Weights of a small GPT-style language model, trained from scratch on English Wikipedia.
Architecture: RMSNorm before each block, rotary positions, untied embeddings.
Training: a variant of Adam for these matrices, 147M tokens, 8973 steps.
Each number is 128 + 32 x the weight over its row's rms, rounded and kept within 0 to 255. Layers, rows and columns count from 0. Numbers have three digits each. The size before them is the row's rms in percent of the matrix's.

# up: layer 4 MLP up, 512x128, rms 0.105, rows 270-316, columns 0-63
# down: layer 4 MLP down (transposed), 512x128, rms 0.0956, rows 270-315, columns 0-63
up270 101:105114141118119140152109130171105169085097192114090135158170097120128085161099155123131064129118081166102109165148055140148104137142094156056075143106158136123101137129148203114113129130143172
down270 099:081096069099184116150080135122124133126131182124136146138089188137097102142105110193084093083084125133144190099147134099112110116093146161155136071064148141119075140136140112145145143129122138
up271 098:071126105078144185136160112169183167134140091145111085105116138068085129155105130133157129134132113127103103057163094082175200164097072144081135138164156087102148139150166102099121154180108116
down271 098:148089068089114179118145148061088096103131108100167142177204149161193165194170184165143107174123171078119135126152137147119086148130053112125147107147084087153072105118183127135176192127102148
up272 092:096113027132106144089145127125152152176139148198125095153144173071086131182149154138121056123137091229185119113158130133126186123159122104092131127119100126081203175128142154102118103123086120
down272 093:044115119151059152082126088158088096113133128160116160118094159110113137116141121116105130180186201150138133179109132140162201130133128096148109119107097136179161103131150120134086114134166102
up273 100:173207139179148108148139155139127150133134153133087100106162119122178122163154119120140077108091162139149111106082077104133123161130150100129153162157115088161106117119119114147101152148154141
down273 100:169107139101182149113102163121150154102155114106186119142131191128120114129115156152153178135144065133139214167087114104133156107078123112142152153173107114151197149130112158178158124141142158
up274 102:125181145138135090117071091134122114099119096146156109140085135074098135095153103150096142112069129132100143100122107108144123133115132159113147125133122111120137138123143141169097184177113090
down274 102:177089119076082167113156092094123089172121042138171133162126146183148126116086093131131112195151109139100112112188152084110166164128139155133185117123150127113114130118158123144174131146178075
up275 107:143101137156111187107118145088132091116135115113150124145095172122122165130188171087149127131126141116187131136147073122136137097138107153127142165188161113120149106092171141166128123157099099
down275 106:146099147113153151146121158125119069111103206092132115133077100091178113140119096083215140140175094132178102201091114152098123153128164157221130102146131108155131098175114128094164164109111158
up276 094:186107116117157145137131107139107134141114077167120143162164104103168149094110121132071074135134137137135106118150111132161141096129100136146169099101114077096126096109154084115077155106068076
down276 093:146084105157085064160141141227174088093105167112158060067151188154197132167121121106204113117114118084086158129101119160108146141102147104143127145136161143174126174138148139106114150166098061
up277 111:125178132148120134140101121116177101141124125148147072143058142102127106209154165056092106084062150125128129152100114109153158137162078106142134114102133109071113129106133095156117152155077147
down277 109:120127157134117113093191155162094109067133166162148089104124118119166124183124200154074157148184128107152105147084144182182115132051182114156086167146105140106062174147128156122164155136150108
up278 098:115180100093116125095159123159124162163096147116156116117133104098097124119150126169122189184093209140097097042111109185137102052094081155117116140119146117129058158129092106061070136101081134
down278 101:187109167196150165088094132126180181141056159115131120107163151093126099161169115155134172071113184110093185160116177113136174164094153136065077105140108139124128139090140157115109142151185157
up279 105:181209163147082099138143138150132123079117132133140111170097128119091140116172135143154114162111121102102147110143050134131113171150132174160092175156166133151107079160112129125082177153138189
down279 105:137087145102149176090074114094146139106118105158124121123146103154148171096135169135129121153123161124145090192112100073134157177178132127118122115107145119073138128125139131147075075145077072
up280 106:115122153138120124161116092129135134096081177164126134141102109111140072141141154116159162125094155162091114049163128148146125212137151059138063166145162123129166137133071139096090160100111202
down280 103:156154127091138198080106086077156096129133114097100139077083109239125134145098169132149195117061137162134114116114156119138160086147126108122135143202161097092172086162120117123166137135193057
up281 102:113127170164152162113148094112166150120066117203164119153107119146072111144186156093095065081075150167102105132127108108137139139144071106124064124127140132119153110152175137126116106126153151
down281 099:178151103166084132105063202104171116118063161098111156139177151105144159171103098141125139076098115127133141105135190087138101111105158109102147131203101160117121092120159120049092115145172103
up282 097:169128078094086094080138141099138100094196121056068151153105169099124133078130137166119153092142140121200111105115021136141101172119134184108098110190188121134128184123119154155085075166149102
down282 101:023180151120132128143129132196130123146150142064188121121116097103124202072090160186178109173189142120086171093142101124106186108134151148113153126161129129125139096093174141151122091122082099
up283 088:146098144140156100079137139161174070135093126088196208099171109099097114100143148119148110138078114120166132154079119192128184082130091153113104118042107092117143137128103087178107132117153156
down283 094:108086165084140117171156128098070078104093121162109101074082125114147180167067138090176153167155138189138194093154137101088125151070140105117087055134123135112137144156141081099103123119146140
up284 106:177139100155186129118078109091149053074106143102169118136107180108138137163140152145113135110122116149118106133174150110136159159148079170141120166159140118208130098106082109148123109049036105
down284 103:188123115136162152088072139159105160102171158159131118123170105105087102143113162181138112088147142086131080111128126128085102131094122143136079073167139097128127048132120203161091136140045142
up285 094:123155157131141119142092103068178142138162168167182194145081208119155098091172174106121167074129132095128130125097132102127156149096142144159184128108133120152181120108091117179122168158172092
down285 097:107083082080132087168096163172108221185104159129117127138137152130122132135099123077177123105142064125094168101185088084168070156133069092154151169146116140123178150190147150114099157145122178
up286 101:145118133135063118116079149109077116078077159121144122114137133162139183157111106148052155123105095160176075101158111101146087112124087094206130151125079095149142132053087169156121112117131180
down286 098:175107107155107166071154158144094157118093167102128144104143135220061121168157127132119074154113168150147123136122168098181117087157154112180117086078095105139040147087154120147152121156158138
up287 105:088168104135105146170098134085113112109079149094102146088119200117106149139158096134171144119137124195166122107108059130140131136168108151147129200142204101116152142133126121097082141162082172
down287 103:173136127157221118071099124126150126100109148143160117102090161120136149129127123125202177138162095131155166193077137130155127120157115120099072150143105126128121167166123139095121119133123123
up288 093:101180090181078138089072139176109102138080127146201188140125153107079158126105159132117076133070145171154077093156113116172105138097145088169202128094116117083135106077176133185091086072139168
down288 094:102165140139118131088135115133027074112149136134136083197119163180122136073084100118052137112209166182107184164115125104093129148149179127189084145148145122141118164063106118124147143140116115
up289 109:155144154160139192135122121095149155117159091160104092155050109096090145059160135136107124150141110137153095128126025150126132141199097108117120110164164109115131166119147163128048115154119146
down289 107:193106115162169131063066147143110101109087162103141156109196161123038117112134088103172124173101218133134120139122145148126107174126143163073151089175121120116102092078152076148116105178126120
up290 099:171141091086099174146123150122200134181144059124124158141092090118099182170197133128095145117081130119158101095087115119149126073216125151063179122103132091115153111117168148147079172109123132
down290 102:215116147101084120064114154077119139161109192078081123079094124134122049131117128102123124146172085104113142131182127087134103115142157126177118113123126148118096139145102151143098145131129140
up291 098:176137051102112168179106127085120092091098124108136176131188119094145148134130146092105114102109088126162097096071139091143162121125096157103102164131158065144232100098125152100124109115124087
down291 098:135065146085177136170116158091116132066085194090091184179139094122179139103138113156135136113170153120082154167087154121152156170138134122109081124084122124141100130142073142102087108123122104
up292 128:164144100131154154159099113166182086097059126158168112174126146122073136119116168125104089130115139093178112062146112135159102111063085099111125158078107089120087090125101143072106111067093124
down292 108:110128184139118153149105101108148123133059159087097105064127140151103103126112152192143106126124153129163180153193121172163070087111113130122062103140131122099073054175081099133103139116147137
up293 101:152169117149142149173135153136142153159165111144141180155133169156096175089133102089102111126126119159158068127128143139144103130109125147070087228130079118144157127083090127112132121100146138
down293 103:131091170121159074081161181143100167100173089137085109157050113198142123113187088113130091136093130129129122167131149177148131159121124113151099107106150157145124098129155116144141161156128100
up294 103:125126047174118092184104095044078118157143132033113093149122155121130143141095073088129138098130144107145091115126104152139118094151138133091149152133115069112160119080102178136089127133159115
down294 102:095100175100079103146171092144112123056125177171138142115124083116081148167153163136111131169106080185082167179147091099147154190136154122128125079102079120124156138094103114106122171106109107
up295 085:120124180135158125134093180154096079164106123126103145152087151104129126145171204100129153156144117117090149117078177120085094203090121142082090139128127118097124076168053137156060103187164130
down295 089:118144114118122115131189095199125122150165107102140177095165123147175133145144158133117146128107125159118149122126070114191151093192099123168176126128129147071131149098139148126137079080101189
up296 098:146165113167183116121151123120106151166112173121120092145161148135117130104173119141114084182122167118109091085094135085131133183150136134078096162132144097125109124141080121123128156152124099
down296 096:098207198180158145086132145147215127146100183082095115138109112161112146146096090151186142139136130139133151115149133136103080115145156140156151098137166070112132106161058103115090107136177104
up297 091:108201081152152138181176152149186075072125111146145093156161117141081120124107138085088069161060146144109110146158090194144101102171146121115158161145149158121152129135153104096055139101111161
down297 100:144102122156138103121105169088145110124141147135129129176169105142142100098139070162120122166057158092100220117163118124110103129122157089110167171180113120122134081115166089126148152120117128
up298 099:157110155125125094146146110140159094127158106103129104173117214113131143172117191146148086097117112123158102104078072102132131055102134129074161140136117091064102117128119158092119086161122120
down298 101:160158126117130169082108057116102143155194142083083042177164101202158124192093067143158136143103136139161192127104110155151122188112132127137104162073116143162128173141103099135150113133151106
up299 096:171138118094121096108157122063202079087125102135156064204174074138089118141105081096126102144154128111118125174133146153160122070179113122072114158093158113123120157126127128113064177119110150
down299 100:102147123138043161104102133158157092132164140191162081135061109150102115139170195158112090084152167111096141131184136090122120124103185109130161105133164139106101161079132136127065108105164118
up300 081:200166180137102146169115128105155146125075125120117129194105097148142109144125157103127071094077114161088119153103159148137064117170095117084139101113133093114154217115115156138124196115128151
down300 084:122137147127187099104136141107154167140096082105142094143168091151148099163102090154120162107194138122141199165120159170072124126112145194118102143135134123135141095133114104099156112145194129
up301 103:125100152155139165148121116140126125167125108131141100145065145117101129105172106135098112137136115097065099140154094136101162117159057104067104141126128125105161163144081176096077134130142094
down301 106:207101075125115099186150134154186130088147191093173116186163132111086137115125082068140146164117132181118135124081147130102173114112097055133157116119143118117138140134137095135113104087130144
up302 100:157152136076076167132087099056120141098081136150075084101100139136145152110169176125075132124113171141133074107149145165151089154098042067089133101110169125141124167124125160155104160162086178
down302 098:081076129159090116116152119078118131157126096154129186184159139174075143113161131099111137138141074163064183103101110128125093117144146161179177120126122202099161141102148165110127090108204167
up303 091:143115110135182167120132095117150126106122133134103143132178098103129100092119144090097096049130159101107132089051148159134188060119102171123109197033101139118161090117000164097108113141125141
down303 094:123077108114164142151160205134137170115220156110080146093177122129116077086160104162108130115126130111158088075084129149069132156094122091171176170092100141124104132143138133128140172124106064
up304 093:121149078134089059073080124149140121111094110171091145153110143083115116146163133109097123093067126180090103123101073081107119132174084185156145130148132116143118153124136163150141122126131119
down304 095:112116109113126120153142123111177137102105149145092105141174125058154039132130116137164166039128121104108143184096155135177132146129110128104076118166065125103116137168156156158181197134137087
up305 095:155110166131146106111159080196127069126153189162103193148167172136145133138193163127117106137078138163114113111128185170117067187172165118130158101154074102174157117133099117169103124134156114
down305 096:105147185107165089119139064117117086103106184115110077126089144175135132120093117122092169154202111114130233121115081209098147113131131112114145159180181166144102081133108149143108160127124125
up306 093:137128174149053118164111142143135146088084158119109147130141121102144093109163157153071123148102119166068129122122164137149188134099127172163167114135096144092097177134133186145125162142083165
down306 096:135107155096177128091122142165111105160122130154111139142096090174076104151137128151129092150157121130075140175145144088203128109096146151065128167113128091082159113120078142157098127106087079
up307 096:136175155129140139116098139123083112092104101103107140123146107139157116096161250080131100112136120179119119084075137134124111111110104106093102197115094111204136142120108187154087200124151168
down307 096:139133130120172076117182124088122069178105133196130129109082179061119142126136141148118177100089155086174134117131085097133152128130096120102096135134197111151126152118150152055138108128140147
up308 092:124149128104155116079133159115158106147069131115111142161095128157128076153103171143173161083090149113119129096172124103142112101085109117159155157205107109120106167180129077095084205104101208
down308 096:115088194187161152127121179054090100128129051119107148124119115088130138162111124141103122177054115138101143103150162111127136170101097129104117143147145152144130133156174108167106193099133148
up309 103:184212139185165176147106110154119166120052125116135183154147117110183113148162170113142153125105174167115116081104135075156108103125150141108085130098156098070092212184092117114119157079139151
down309 104:129149066064088153143108064137148104110162140143113115141090099102052110116131184185119186088196116152135169087152110145160136119150148111131106096141151088102129084163099114139082092161121230
up310 100:172149136126125173157103138120163138143125156155200184138057142082118161152142144145148079113123130161147106101090118158150055094158108141111100132120142109088047114073100166181127173123131153
down310 100:202164103167131117129132164144145159117153132128063104169160131146066176210152086146130155120154152101119153144146108098161105113130082136127124142121104135136112131116131125117175121125171143
up311 102:213146163140123128153096141142184119090148179116146149185151154125156102112158163118128096137113128111174061117097129115109092110146126130092093166148094139089177149134141125101133128155166189
down311 102:102091106133141125103153136132141135151136127131158121085128134142153117070124096189068194098140180151120100133119079115102079207108134065122129122148162184175094128061085118148119109126124129
up312 101:168096134118093121161094109116182159131119151125147124150177121097063091097174171122082126074094124151111100079130162185115109157124145072131111112138190115111113190154130098112088172121154132
down312 098:037143158118097119109094098139161230196129137123150153135165147150088108145125153177127163106133133097143180136177135189126131161139120165135130081119074158147043117135132140153155154162089156
up313 098:120098158170139105115155182182132174113115137165107115131106109116136101136145132162126115137137117142136124148063096168150140093089128121127061084128154080049131086087156120136102169136101136
down313 099:098108084153086150126117123127094028208170113158131153148182127148146141115087098074108112061086128128069113133116089110112111186148104095179158162150081158184164138060166159143140131081103052
up314 084:155142102099145118175086129137087114150152094187216144145137151084090098084134108130074086127144151098122121123126195112158162071127171103128171150098126104154127174138116126147103122061112052
down314 090:131097130031164097225084117125124137129108145150137162107161139131166141167125146147212084096140118127068247215122122108074168119070155112111121142102120136137155138145119139136143138147202141
up315 099:181113162122119126174164117173143103107172158106152115117176099146091104077157101154088115172159089126119116126058119156130140184198149186083072193139159124140134149169067138126083102136141159
down315 099:173047085119134114071151171098118135111169098078110141083148130152120097168073127162136176110094111108100172118090143144105147114128094130103200162120182112114078114134130235106142146100145162
up316 107:171131102088082140136178078045156121152139162160127145131144107074110137098133193071153127134151126116127072133158157155189159140154100131161143194138123133082128191077109096162109130175139131